Weights of a small GPT-style language model, trained from scratch on English Wikipedia.
Size: 10 layers, width 128, 2 heads of 64 (1 for keys and values), MLP 512 tanh GELU, vocabulary 2048, 2.21M parameters.
Training: a variant of SOAP for these matrices, 4181 steps.
Each number is 50 + 12 x the weight over its row's rms, rounded and kept within 0 to 99. Layers, rows and columns count from 0. The size before them is the row's rms in percent of the matrix's.

# q: layer 2 attention query, 128x128, rms 0.0479, rows 0-17,64-81, columns 0-127
# k: layer 2 attention key, 64x128, rms 0.0473, rows 0-17, columns 0-127
q0 109:41 48 44 61 56 49 59 42 56 66 47 35 42 60 38 47 45 30 25 35 32 56 34 41 53 50 39 67 35 38 62 45 50 49 42 45 46 35 57 66 51 79 25 47 39 51 68 72 50 51 45 47 74 57 55 43 48 48 40 62 67 74 60 66 60 53 51 45 48 63 53 26 81 46 53 68 50 58 53 49 41 27 55 62 53 67 50 50 51 33 35 68 41 37 53 42 35 61 46 45 61 47 70 63 49 46 82 50 50 58 49 47 58 44 53 44 50 31 66 24 57 45 57 57 45 34 38 65
q64 074:46 54 46 43 58 43 59 11 59 43 69 32 45 42 60 52 33 40 62 74 55 62 50 42 48 62 64 44 44 32 78 44 54 40 45 42 72 29 65 34 47 47 38 50 52 53 58 47 47 40 42 65 52 30 34 52 42 57 62 51 59 49 56 49 50 44 43 39 64 58 47 46 51 39 38 61 55 33 37 50 46 33 31 48 47 60 46 23 53 42 48 40 79 43 59 48 40 30 48 39 48 47 49 25 73 24 44 25 59 47 38 47 55 46 49 65 68 44 64 55 53 50 46 55 30 54 65 68
k0 085:52 60 59 42 33 67 30 39 30 41 38 54 52 54 42 66 57 59 63 77 45 34 63 45 49 52 51 52 59 74 32 61 51 60 46 65 74 45 36 47 51 49 60 62 46 50 30 46 43 44 61 72 53 51 46 34 48 62 44 54 39 46 33 43 64 51 47 42 54 54 26 56 45 45 55 46 27 42 57 58 41 51 53 60 54 43 36 64 72 62 45 39 65 45 72 84 58 44 47 54 69 65 45 38 77 67 53 55 41 50 37 36 42 67 33 63 43 68 64 68 55 51 37 41 32 66 45 46
q1 089:58 57 54 60 40 39 46 56 54 62 69 51 35 47 43 47 64 42 43 45 67 65 49 57 51 40 48 66 23 43 65 47 38 32 48 54 51 38 41 50 44 72 34 61 46 23 75 61 43 55 59 38 45 47 54 38 49 68 37 51 58 65 80 62 49 53 67 44 29 49 41 29 59 51 36 55 66 47 59 53 45 27 51 41 50 73 47 48 56 31 41 65 46 60 35 34 27 62 30 22 49 63 56 54 63 54 63 50 85 54 53 52 66 53 65 48 48 32 48 52 58 42 49 63 46 37 48 60
q65 078:58 56 63 53 54 68 59 32 47 63 63 67 51 46 73 49 34 53 35 70 61 58 51 44 44 64 78 66 64 49 55 37 50 54 45 49 58 51 58 41 16 43 64 32 52 38 43 46 49 31 54 40 51 41 25 64 59 59 57 50 65 37 30 48 62 41 58 50 37 49 49 44 78 29 54 65 57 47 64 55 67 71 27 41 45 50 54 45 66 63 58 42 55 60 47 59 34 64 58 66 54 21 66 47 52 47 41 60 59 42 38 46 64 80 57 51 44 70 56 53 64 58 56 39 41 46 54 45
k1 091:41 40 26 36 54 58 77 34 59 33 33 46 37 61 63 53 55 43 44 55 51 43 48 37 36 42 41 55 35 64 78 72 60 56 41 39 62 47 52 59 50 59 36 63 46 61 54 69 48 40 44 52 45 38 60 46 42 67 42 32 55 58 49 53 59 46 63 54 47 66 55 41 58 67 61 48 48 35 55 57 34 22 45 60 41 56 40 27 24 31 40 46 62 45 71 45 41 55 51 43 64 53 42 44 51 55 63 35 65 55 29 27 58 52 26 37 26 35 60 50 29 58 46 40 42 61 36 63
q2 088:36 48 50 50 59 54 48 28 72 55 53 35 48 36 50 61 47 57 31 66 56 46 46 48 41 60 66 49 59 52 45 48 42 50 34 55 58 52 47 29 36 55 37 66 72 55 40 60 35 54 57 48 67 51 48 50 55 69 34 33 51 28 52 39 57 58 41 58 63 46 54 24 62 60 37 37 31 25 71 66 60 35 40 30 39 67 61 43 77 54 61 61 50 61 63 65 62 66 67 31 69 56 71 56 53 46 47 46 43 52 38 57 42 63 61 67 58 48 65 45 45 60 61 43 47 37 30 25
q66 081:51 67 39 45 67 54 44 36 50 52 60 47 47 51 54 49 46 45 51 40 64 44 40 32 63 49 46 75 39 38 49 59 36 50 54 62 46 19 33 55 46 49 35 46 32 38 58 53 41 35 62 58 46 54 23 51 46 66 49 41 49 52 35 50 70 31 59 33 42 51 27 54 51 60 61 60 45 21 47 58 62 52 45 29 43 48 47 61 52 48 54 53 27 64 50 85 45 58 30 28 54 38 66 64 44 45 48 67 65 50 45 68 53 70 56 57 30 46 51 57 62 43 80 48 43 27 45 36
k2 093:62 42 53 22 40 46 48 53 36 65 52 42 58 54 37 42 47 43 45 67 56 38 33 41 63 48 44 71 61 54 63 63 54 41 36 44 42 34 77 69 48 71 35 45 40 47 57 59 41 54 61 44 35 11 41 33 53 64 59 37 36 39 50 51 59 61 85 46 47 56 42 50 47 56 61 54 46 49 51 63 43 44 55 55 31 68 45 63 65 51 38 50 64 36 72 63 35 51 53 54 47 43 41 45 50 37 44 48 76 54 54 18 46 61 48 58 63 49 48 37 40 41 45 63 52 52 38 78
q3 084:42 44 55 29 74 63 47 49 48 60 46 54 37 42 53 56 57 64 42 59 63 43 37 49 52 67 43 31 46 38 30 46 49 48 74 48 55 56 33 46 59 30 60 49 51 50 43 51 45 44 58 61 56 60 50 69 50 37 53 45 37 51 54 36 38 42 36 51 58 40 67 75 31 53 55 45 40 64 40 49 65 59 57 51 66 39 38 45 38 72 65 38 47 61 62 56 53 33 46 59 37 36 41 54 38 53 39 59 65 29 28 35 42 81 80 59 51 48 46 50 43 44 74 53 53 30 79 22
q67 079:44 53 26 47 53 28 36 57 50 73 40 53 46 30 55 47 47 41 58 34 52 56 52 64 42 48 18 40 56 33 55 65 53 57 59 40 46 23 39 59 80 44 47 55 54 68 53 57 45 50 58 17 55 34 42 63 44 39 54 37 54 46 41 58 37 52 43 50 73 53 60 49 46 64 53 65 41 59 54 56 37 70 63 43 52 49 60 61 08 56 61 53 35 30 38 46 67 54 24 53 33 61 34 56 50 47 57 58 52 62 50 54 52 40 57 38 52 29 33 51 64 53 52 39 42 61 44 47
k3 089:49 49 33 37 69 55 47 36 63 29 51 49 60 60 28 66 54 29 24 48 36 60 57 43 57 44 37 50 55 59 54 52 61 47 39 45 60 51 40 68 40 53 55 54 37 56 45 41 48 33 49 53 64 71 55 72 51 57 86 71 58 48 56 55 54 28 58 53 40 36 66 37 43 42 57 47 50 46 43 39 43 39 31 29 42 45 48 52 68 45 34 48 51 66 51 59 46 61 70 59 66 42 54 22 29 46 71 59 28 38 54 62 23 48 54 50 45 51 63 57 47 27 42 42 40 49 66 55
q4 075:25 56 50 59 49 49 39 47 60 68 62 52 33 43 46 44 37 45 41 49 27 57 39 58 42 63 72 55 67 45 55 62 36 66 40 59 54 48 76 41 30 71 47 55 56 41 52 72 37 50 62 39 61 48 35 47 54 59 34 44 37 62 60 57 66 51 54 64 32 61 50 38 51 37 61 57 45 58 68 29 44 41 46 43 30 78 57 40 61 20 56 57 49 42 75 61 32 42 73 49 54 30 34 57 51 42 68 54 61 45 44 50 53 53 49 32 44 51 63 54 67 41 60 65 37 30 52 42
q68 073:41 57 44 37 66 64 48 18 47 67 45 53 54 45 69 62 34 56 54 47 46 45 57 27 56 60 56 50 57 46 64 40 40 54 38 58 71 37 54 50 43 67 47 42 58 56 64 61 34 51 67 43 51 49 43 48 55 54 49 47 55 47 33 49 52 32 61 34 53 50 52 39 45 31 40 39 42 11 57 52 52 36 49 36 53 73 66 38 65 58 30 72 24 63 50 62 49 63 52 29 52 36 57 47 61 62 73 64 52 36 54 56 69 70 49 55 36 59 67 54 49 70 27 44 67 49 47 48
k4 092:62 56 63 44 44 52 48 44 61 27 50 82 52 60 58 22 58 34 64 69 69 48 63 41 63 59 53 31 41 40 57 39 58 64 47 53 59 57 37 46 62 43 51 53 50 62 46 65 52 55 52 59 35 40 50 42 48 64 45 25 43 38 47 61 71 45 66 35 33 48 53 39 71 68 43 36 54 45 66 78 58 46 55 73 44 52 37 44 35 38 48 55 41 25 37 65 53 69 49 69 51 40 50 63 64 52 41 48 44 47 56 38 55 61 31 50 41 52 43 49 39 30 39 39 58 27 23 56
q5 060:25 71 43 43 30 70 43 70 58 40 49 57 36 38 44 58 32 49 41 58 34 45 56 54 54 50 38 65 42 41 45 68 54 49 55 50 44 41 39 62 50 63 38 61 61 51 55 47 44 42 40 40 57 81 52 62 34 56 47 64 45 34 56 47 51 52 48 27 56 41 64 59 55 70 74 55 21 44 38 55 56 67 40 46 50 33 51 66 55 66 49 43 46 52 38 68 37 64 47 51 37 77 44 63 72 18 40 32 45 29 32 32 53 50 51 62 58 28 41 46 46 45 52 38 49 55 40 52
q69 087:48 53 49 44 41 70 62 58 54 58 29 50 54 54 35 50 41 54 33 52 31 48 51 41 46 66 55 55 41 40 32 49 41 59 66 41 35 34 51 59 49 36 79 45 20 22 41 44 57 43 63 66 53 64 49 60 72 43 44 42 64 59 34 52 66 65 51 35 33 38 52 38 61 51 51 58 54 54 74 46 42 44 53 37 71 45 46 53 56 68 51 77 65 36 51 58 44 44 37 56 53 44 37 44 59 41 38 78 33 41 77 53 56 62 72 63 79 50 53 43 56 52 66 48 52 52 45 48
k5 096:54 43 46 56 50 57 63 60 49 42 53 43 42 52 49 52 53 69 47 37 52 46 44 62 68 34 35 78 45 42 58 50 49 42 29 72 58 66 65 57 46 48 38 36 63 67 44 42 54 52 31 22 40 36 49 57 52 58 45 47 24 59 49 43 54 53 76 52 64 81 79 52 46 45 52 56 55 65 43 41 27 54 44 58 59 47 47 58 59 49 41 38 34 49 54 14 59 41 57 66 64 59 41 52 57 57 68 49 56 47 32 58 47 38 29 30 38 58 64 46 45 58 28 47 74 52 54 59
q6 085:44 63 45 45 33 38 45 50 43 69 53 34 68 52 34 40 63 35 41 37 50 38 63 63 57 56 41 69 65 40 59 58 46 30 54 44 63 45 59 59 59 55 38 46 64 44 46 62 54 76 69 62 80 49 55 58 34 43 29 64 64 67 63 50 44 47 33 53 42 57 45 51 36 60 59 46 69 56 50 53 38 47 43 44 36 59 42 33 48 31 46 41 44 55 38 57 44 37 50 25 41 43 34 56 55 39 47 41 84 69 43 65 57 58 27 31 58 29 66 55 43 54 44 70 46 40 31 64
q70 089:61 52 38 59 47 57 50 59 48 69 50 49 57 60 58 52 48 51 85 47 49 39 76 51 63 31 29 34 50 49 59 44 62 68 60 52 58 37 56 18 55 23 35 58 61 76 48 45 71 48 41 49 43 50 42 54 54 40 33 54 42 32 43 51 48 58 43 38 54 43 52 43 60 55 50 71 30 51 45 45 51 37 47 54 78 71 80 26 47 49 44 36 54 45 47 43 69 43 74 45 57 61 50 57 48 72 58 24 40 52 57 35 46 56 41 42 47 38 56 40 43 44 60 58 46 35 46 66
k6 097:46 41 63 19 55 52 42 48 69 36 31 56 43 21 49 54 71 59 50 45 65 56 43 56 50 78 44 29 59 32 71 48 38 71 56 55 59 40 57 46 47 58 59 47 52 58 49 51 41 66 52 54 66 65 64 25 46 53 49 49 56 49 42 59 55 37 32 48 52 32 48 47 59 82 29 53 49 46 55 54 41 41 51 60 63 41 54 47 37 59 41 56 73 52 39 69 54 45 42 22 59 45 69 46 54 62 46 46 38 35 37 37 34 67 63 50 49 80 51 58 25 52 62 48 54 54 62 43
q7 082:38 44 43 73 60 51 54 44 31 58 44 47 60 70 36 35 35 48 53 59 18 43 61 52 54 50 50 63 75 41 61 51 50 59 56 52 59 30 53 73 50 52 78 70 40 35 50 49 39 43 49 25 46 39 37 42 55 43 43 51 48 40 48 16 52 49 55 30 52 63 52 37 43 42 39 55 44 45 53 58 55 54 67 46 41 73 60 41 46 45 45 59 46 56 62 70 56 62 47 47 64 43 50 50 47 44 26 57 76 42 39 35 39 53 32 42 24 31 35 48 61 68 51 59 46 29 41 66
q71 093:38 56 49 58 56 68 50 47 51 61 46 37 41 41 54 29 33 53 49 48 58 70 71 25 52 64 42 41 70 40 48 65 32 56 59 42 55 36 71 39 42 48 51 70 63 37 58 44 48 29 51 68 55 60 62 32 63 45 63 42 57 41 58 51 71 46 51 55 39 57 52 56 46 60 50 53 61 45 75 60 55 50 64 38 54 52 66 21 59 37 47 61 58 48 74 37 35 30 40 50 41 49 50 54 41 32 48 46 55 55 28 41 66 38 80 37 45 69 44 47 58 48 59 52 47 16 33 49
k7 099:58 32 63 32 30 37 39 52 47 65 27 44 34 61 59 61 54 37 58 45 46 42 52 52 42 41 43 36 49 46 59 63 43 59 69 55 57 40 23 42 61 39 58 35 49 67 43 80 41 56 38 78 61 73 35 33 65 60 38 32 65 58 34 56 49 60 27 75 63 38 31 45 52 56 49 56 65 51 37 54 42 45 69 63 63 62 48 57 40 59 64 40 79 58 25 43 56 55 54 45 54 49 64 56 41 63 53 37 59 60 46 51 65 56 42 55 42 57 56 54 53 47 50 45 27 52 49 57
q8 084:44 62 47 47 37 46 71 52 59 36 56 53 64 55 61 63 74 60 38 45 45 73 67 55 58 39 52 49 54 73 56 60 46 52 67 25 48 33 45 54 64 58 51 48 66 42 29 51 54 46 60 58 66 37 59 71 48 40 56 52 67 53 51 33 42 69 45 50 47 50 64 80 45 45 72 50 44 53 38 59 50 58 45 32 40 27 45 53 50 63 36 28 47 43 27 50 53 53 59 40 35 70 51 41 56 55 52 56 46 40 39 61 56 60 41 61 74 37 34 38 69 34 42 35 37 50 40 16
q72 086:65 60 46 62 52 46 44 45 65 52 52 54 28 45 38 51 32 49 49 39 35 64 51 53 58 17 64 63 30 53 28 34 51 67 39 46 30 58 55 42 73 28 48 63 26 43 39 54 64 60 59 70 52 68 52 45 50 30 54 54 44 69 58 42 59 71 48 50 39 37 53 56 35 37 64 48 36 42 26 51 60 52 62 55 54 32 51 45 42 78 44 57 56 51 36 54 59 55 24 44 46 49 57 48 67 65 47 61 33 28 65 35 58 59 36 64 53 37 42 47 52 44 50 31 39 55 63 43
k8 090:40 42 52 67 57 50 49 67 54 68 62 32 52 31 20 38 66 60 59 44 57 82 32 46 49 58 63 52 49 51 32 36 47 49 57 51 41 71 36 57 38 44 66 36 49 36 67 50 54 57 50 58 51 48 69 50 55 35 45 48 75 49 52 42 29 43 36 71 56 54 69 44 43 37 45 55 46 40 56 55 30 55 32 64 64 63 62 66 29 29 25 42 63 45 36 36 50 39 34 53 42 52 36 51 49 57 40 44 44 43 43 67 59 61 69 55 62 67 50 63 61 59 48 42 43 46 77 49
q9 091:62 48 55 32 54 40 61 39 47 35 67 36 30 47 61 46 48 42 41 57 26 52 33 74 51 40 49 60 46 54 60 75 35 52 40 51 64 69 55 58 52 59 68 50 74 44 48 43 33 44 36 42 46 23 22 76 47 63 57 33 35 41 66 53 49 72 54 61 51 52 48 50 27 41 40 61 46 26 65 66 35 51 53 40 46 55 40 50 66 42 71 55 51 59 44 35 43 51 59 31 49 62 37 59 66 50 59 38 67 49 69 38 47 49 41 59 29 61 47 61 62 53 58 50 47 63 49 35
q73 097:29 35 35 48 47 31 23 52 56 48 48 49 72 55 52 44 62 67 42 56 87 31 56 57 53 45 68 48 73 68 33 37 37 43 36 53 54 55 44 52 47 60 42 60 47 63 47 31 52 50 46 71 59 46 50 39 55 71 61 46 41 68 41 41 48 49 44 52 38 61 42 49 37 63 34 60 61 44 35 55 61 44 60 39 61 67 51 51 53 53 70 56 16 36 45 41 50 57 59 38 57 52 53 59 68 56 55 36 40 49 26 54 67 58 41 37 47 39 56 41 59 28 39 55 73 34 67 48
k9 093:62 58 62 46 52 72 53 38 57 47 45 52 43 58 40 43 44 40 49 51 30 59 64 53 38 33 42 49 45 48 43 33 44 53 46 42 41 36 44 49 35 26 55 55 31 29 63 60 38 32 71 43 45 57 38 51 28 50 52 33 66 53 53 40 38 76 64 70 30 69 45 45 43 30 51 38 56 31 63 54 60 32 48 32 61 46 45 36 49 45 41 55 58 48 53 76 34 72 38 47 68 66 37 40 53 65 57 72 67 45 29 56 58 62 65 74 45 49 54 60 54 45 61 54 66 43 67 52
q10 093:41 70 55 65 14 47 52 57 34 46 70 59 51 51 56 54 78 48 53 29 76 47 71 31 54 58 45 49 46 59 56 34 50 49 73 39 57 42 61 58 49 66 48 60 60 80 77 50 47 48 51 54 75 54 63 43 46 66 49 67 48 57 60 64 51 38 58 61 57 54 19 41 42 56 50 53 74 55 46 54 56 33 56 66 52 62 54 31 50 33 52 69 34 52 53 45 37 62 41 52 42 54 38 35 51 45 58 40 49 32 45 51 47 56 38 38 69 52 48 49 63 44 34 50 42 43 40 67
q74 099:65 49 52 39 44 69 50 61 34 48 61 64 43 29 46 46 65 52 64 51 49 64 66 50 36 47 46 41 50 56 53 58 67 29 25 50 53 65 50 36 64 56 45 58 56 50 29 66 61 44 66 54 56 42 52 40 45 59 42 47 33 50 43 58 49 44 21 62 55 50 42 56 51 36 46 61 50 55 48 71 39 48 32 67 44 52 52 55 53 59 44 38 51 52 41 49 62 56 38 26 51 61 52 64 39 61 77 31 43 73 51 49 53 14 68 19 69 54 50 25 37 39 67 35 41 37 29 52
k10 103:27 27 60 64 51 57 41 54 46 45 55 57 43 39 46 31 49 27 57 54 35 34 49 58 33 79 63 54 40 58 43 60 46 57 57 78 54 48 66 56 47 53 34 23 50 39 46 35 39 43 62 55 57 73 49 52 43 49 24 49 61 33 31 71 46 61 39 50 65 76 34 69 70 38 34 52 59 42 63 65 78 52 60 55 61 50 57 43 58 39 61 37 44 52 44 64 49 35 52 42 51 47 50 47 48 56 49 41 67 50 28 48 65 42 58 48 46 59 46 36 45 47 46 63 58 60 33 24
q11 090:46 30 37 53 58 49 59 59 34 33 56 52 46 52 56 28 43 46 49 40 46 44 35 37 65 43 35 45 68 52 72 71 48 31 58 35 57 31 63 54 44 60 53 53 51 43 72 50 40 46 34 66 30 38 51 50 42 43 44 67 61 62 64 43 30 65 73 73 41 31 51 61 59 48 70 59 56 58 71 33 56 55 52 60 53 38 60 64 53 53 31 51 43 57 47 50 35 43 44 42 62 46 51 52 49 38 45 78 50 63 65 39 38 62 41 68 60 69 56 35 75 50 55 53 19 63 44 52
q75 092:52 46 40 34 66 71 52 38 55 52 38 48 51 28 18 30 47 25 46 55 52 58 58 43 40 51 51 63 47 38 37 24 50 61 43 62 52 61 43 69 47 43 40 45 23 41 38 50 59 71 47 58 44 38 53 46 53 57 59 58 69 61 74 44 60 54 73 45 57 42 56 52 43 31 25 53 61 45 65 67 47 55 53 52 67 54 30 46 41 63 33 65 73 59 65 54 71 45 46 49 55 51 56 34 48 57 57 49 38 61 46 70 36 37 78 27 49 70 47 60 61 41 50 47 49 45 43 56
k11 095:52 52 61 42 37 49 31 55 51 54 66 48 57 30 57 39 75 57 45 57 41 57 46 65 50 41 50 50 52 35 67 49 48 47 74 56 49 37 43 49 49 48 69 56 54 63 50 32 50 50 52 49 64 77 39 55 35 67 45 38 50 37 72 70 56 46 30 68 48 63 50 50 44 35 44 32 68 51 38 68 56 58 75 46 39 34 50 67 44 42 56 65 41 50 61 54 51 64 54 31 68 63 55 56 77 46 47 29 68 49 52 34 42 62 38 27 63 34 70 52 57 47 44 34 53 32 53 19
q12 097:25 40 50 67 48 29 39 54 44 52 58 38 48 37 54 46 45 58 67 53 82 39 34 60 52 45 45 31 61 53 60 37 38 24 67 34 70 68 44 53 41 57 66 78 45 51 50 48 39 63 55 53 49 45 71 72 54 54 50 48 38 56 44 51 48 41 57 39 51 40 45 46 39 68 32 52 33 42 67 58 69 35 59 55 50 43 48 61 48 52 55 49 59 52 61 64 41 49 41 50 48 65 53 50 50 34 46 64 36 77 37 56 70 43 41 50 50 69 38 39 57 41 43 41 18 78 70 53
q76 098:51 35 56 62 60 32 48 51 64 39 49 41 54 38 38 71 56 56 66 47 71 28 34 49 39 29 58 47 32 48 27 22 59 27 50 16 52 40 39 59 40 54 53 41 67 50 41 57 38 36 39 28 47 62 56 78 54 60 67 63 53 29 38 58 53 49 62 37 54 47 57 54 59 48 43 37 65 47 53 48 40 50 55 54 58 42 44 65 53 50 42 46 49 52 62 63 67 54 69 68 70 48 59 63 53 40 56 47 48 59 36 59 32 71 43 63 36 70 48 63 38 64 54 35 48 45 63 31
k12 111:50 77 42 34 42 67 50 35 59 65 27 70 46 57 65 52 43 72 47 61 55 58 38 50 41 54 40 58 58 46 40 42 40 51 58 39 63 25 33 46 29 41 53 60 28 29 54 63 42 53 44 50 49 49 49 61 56 52 66 49 26 57 28 56 53 49 59 55 34 50 58 36 69 58 74 36 68 33 51 49 55 61 51 63 60 23 38 63 50 50 41 70 54 50 56 65 35 37 38 57 45 42 44 58 35 41 34 69 51 37 54 24 62 43 38 57 37 52 65 40 49 55 47 38 26 55 42 60
q13 093:72 40 42 42 67 50 60 53 47 66 43 55 46 39 43 41 61 42 44 47 57 45 34 55 66 38 65 50 51 34 45 43 65 35 41 59 65 59 54 61 39 84 23 45 66 65 63 80 56 45 46 58 55 40 72 56 65 58 42 42 39 61 50 36 30 51 58 40 43 56 43 53 64 46 74 47 41 36 67 21 69 41 36 44 55 48 42 47 39 35 24 51 46 64 30 67 41 44 70 51 41 34 47 45 56 48 27 57 43 54 58 46 37 34 47 63 48 57 45 41 37 32 45 61 44 55 40 54
q77 094:50 32 51 57 44 57 61 54 63 36 58 39 38 23 60 39 69 48 56 61 65 33 35 65 64 32 48 36 51 40 44 40 45 49 46 51 61 57 70 46 51 46 33 39 51 38 51 63 23 42 46 29 45 57 35 49 43 72 58 53 56 40 65 48 55 42 72 59 52 58 66 54 52 57 44 30 34 63 51 52 41 26 51 71 75 53 61 66 40 38 65 37 34 36 35 61 70 69 24 56 48 59 36 45 52 57 44 38 56 67 27 59 42 57 60 61 49 68 38 50 42 57 54 50 48 63 39 36
k13 092:57 46 57 52 49 47 39 40 36 38 44 63 64 43 64 50 44 48 65 53 38 45 69 32 31 62 19 44 41 49 67 45 71 59 50 47 74 49 46 59 54 56 67 33 35 42 37 44 50 39 50 46 43 69 41 53 47 62 50 60 45 58 42 54 48 42 62 45 48 56 30 52 47 71 57 53 49 31 35 68 52 20 71 57 47 50 61 32 58 55 56 67 56 50 63 52 39 57 46 51 52 43 69 82 56 43 51 61 60 44 56 47 31 72 46 53 45 53 62 58 69 23 64 34 22 34 47 72
q14 098:30 40 62 54 69 45 44 59 59 37 47 41 46 50 62 47 54 39 49 62 31 60 52 41 71 61 40 44 83 38 35 53 70 58 43 62 53 63 65 38 39 38 46 37 42 46 50 69 62 46 71 40 55 39 54 53 50 47 56 37 69 63 56 50 52 51 50 41 39 51 48 32 44 58 51 65 53 69 51 52 45 47 32 41 87 48 58 56 67 35 46 53 83 55 36 38 39 59 66 60 47 70 47 56 49 44 51 21 65 52 32 36 40 61 59 56 42 77 55 52 44 63 69 50 33 48 55 65
q78 100:49 49 67 32 52 64 51 35 36 77 57 60 56 48 32 44 46 47 49 65 62 64 55 57 35 55 37 59 54 65 74 37 70 53 47 52 49 36 45 64 29 73 36 42 49 75 41 55 83 65 52 64 51 52 46 45 70 51 39 55 55 46 37 50 43 21 43 48 35 34 43 36 48 49 27 58 49 55 54 44 66 63 55 60 48 53 41 54 43 47 54 58 73 56 55 45 26 36 66 35 51 59 32 37 44 48 51 60 43 66 51 38 62 54 19 41 52 60 68 61 58 41 44 58 32 63 48 52
k14 093:49 62 53 51 34 50 52 35 59 44 45 83 63 54 42 61 63 57 54 59 63 56 63 41 51 24 56 64 36 47 47 39 54 59 58 63 40 52 43 77 35 52 78 47 62 36 31 67 47 61 60 46 56 52 52 31 40 64 34 46 33 54 40 61 40 62 57 40 69 71 38 29 49 43 61 41 61 53 52 67 53 48 55 42 38 43 41 71 52 54 66 51 22 34 65 54 53 46 66 44 58 37 53 36 50 21 31 49 43 34 45 35 41 56 44 50 58 48 44 58 58 77 30 41 56 63 53 42
q15 105:57 62 35 47 46 66 60 52 63 71 53 21 45 47 64 41 48 52 41 62 60 72 53 59 53 83 43 44 32 49 44 42 52 40 62 41 33 72 20 48 56 61 54 62 34 55 46 61 48 66 58 62 53 25 43 53 39 43 56 42 56 66 70 45 41 38 56 25 47 49 44 65 50 63 20 70 48 42 47 44 57 58 32 50 37 31 58 36 65 61 45 45 44 63 57 59 70 50 46 57 34 57 59 41 58 53 56 45 67 57 49 70 47 32 41 52 44 49 27 26 53 37 47 63 45 36 48 48
q79 091:57 58 43 55 71 47 49 31 60 48 52 34 42 53 24 40 52 48 54 53 40 51 38 60 70 49 41 63 58 51 36 76 45 54 68 17 34 45 40 48 68 55 31 47 43 44 63 47 42 34 49 64 53 63 59 46 38 61 66 38 37 54 57 52 26 63 46 45 36 34 48 58 50 27 53 73 44 49 49 48 41 41 50 43 45 52 43 59 32 78 67 52 53 48 47 56 65 53 52 46 45 30 44 55 74 43 61 81 66 53 48 46 40 46 79 48 82 42 42 56 56 56 52 35 40 43 45 62
k15 101:33 48 42 57 67 61 50 74 47 47 54 34 44 54 59 48 53 55 45 36 46 25 58 60 53 33 33 55 71 52 48 53 49 35 55 64 38 87 46 67 51 73 53 35 46 39 49 51 71 64 54 51 18 52 38 43 41 50 62 50 57 47 39 50 52 32 50 65 39 57 48 39 26 49 77 48 63 33 28 45 43 62 35 67 44 62 60 60 48 41 61 37 46 40 35 36 60 50 32 42 49 65 61 53 53 48 51 55 37 56 54 53 38 65 23 29 72 53 58 44 56 65 64 57 47 42 61 46
q16 087:64 59 51 48 37 46 54 73 67 50 32 19 47 57 54 44 38 37 44 40 48 63 28 36 47 27 24 34 45 53 40 73 62 49 50 38 47 58 43 35 56 52 41 67 56 65 55 60 54 40 43 40 60 23 73 60 40 70 44 68 67 33 64 45 48 45 47 64 50 58 31 47 57 36 27 58 76 48 69 54 59 49 46 62 58 39 54 30 60 44 58 61 80 57 53 62 34 76 50 53 56 44 47 50 57 51 45 43 50 65 56 52 64 54 34 46 52 46 62 50 61 55 53 47 65 34 55 49
q80 094:55 39 56 50 43 42 68 62 32 44 69 78 40 45 53 21 55 55 68 62 51 46 36 67 43 57 56 22 64 63 44 65 77 56 48 45 65 66 47 46 56 33 41 53 57 52 56 50 50 59 52 48 33 26 34 55 53 72 61 45 21 37 68 61 55 51 41 44 50 29 44 42 55 44 42 26 56 48 50 44 29 51 62 66 35 61 36 51 35 57 46 44 63 58 45 38 30 54 54 38 68 66 32 52 47 54 55 44 65 50 41 53 53 52 62 36 51 52 58 71 62 52 42 53 51 53 23 59
k16 106:52 61 48 43 52 45 42 39 43 48 55 55 57 58 58 40 49 36 55 48 53 28 53 42 35 53 44 40 52 57 61 58 61 44 37 10 55 49 53 38 54 52 39 77 31 39 62 44 47 61 61 59 33 47 66 38 67 37 52 43 59 74 36 64 55 58 47 42 36 49 60 63 51 66 61 38 42 55 63 48 61 48 24 62 64 61 46 29 61 53 40 69 40 44 41 78 43 71 38 46 42 56 43 27 57 64 66 71 70 42 46 34 46 47 49 64 59 38 69 53 57 66 59 38 65 57 27 39
q17 102:48 50 72 74 42 70 35 56 55 47 35 57 55 54 29 32 40 59 44 49 47 46 64 38 46 49 52 39 48 54 76 49 45 63 48 26 37 39 43 53 66 31 56 49 61 37 36 58 35 69 34 44 49 55 22 46 26 47 61 53 46 30 43 68 55 52 47 70 48 36 47 56 48 48 52 60 48 51 73 50 49 51 49 42 40 66 56 44 62 44 49 38 54 55 61 56 85 49 53 54 68 39 46 36 25 44 74 57 39 49 38 45 70 30 26 28 44 54 33 50 58 44 43 40 37 54 36 47
q81 100:33 16 32 42 47 36 73 56 51 40 50 61 53 45 51 55 40 32 43 59 53 51 46 40 53 55 65 67 55 57 49 53 31 52 48 46 47 61 63 47 47 79 73 58 51 39 69 25 51 54 42 45 41 38 69 66 27 43 58 59 41 53 63 50 39 71 40 56 64 47 40 37 29 53 55 66 21 48 55 52 42 52 45 46 42 47 54 45 58 21 29 44 45 46 65 34 31 56 56 41 60 45 47 37 64 40 60 43 64 40 41 47 59 63 58 59 73 55 35 28 59 57 63 69 58 50 41 52
k17 098:38 47 43 37 34 41 46 57 64 80 43 52 40 37 43 60 54 47 42 51 33 57 40 66 16 67 40 46 58 42 48 69 29 49 55 37 39 43 37 57 71 24 61 56 57 61 54 53 39 44 50 34 37 57 34 54 50 68 49 47 67 66 63 43 42 67 51 50 30 50 51 40 70 37 43 52 55 61 63 47 48 52 48 67 49 51 28 73 40 57 49 67 61 49 65 66 48 52 36 58 58 35 44 50 49 52 37 60 55 39 66 51 61 48 36 44 33 35 35 47 61 46 60 48 68 76 26 30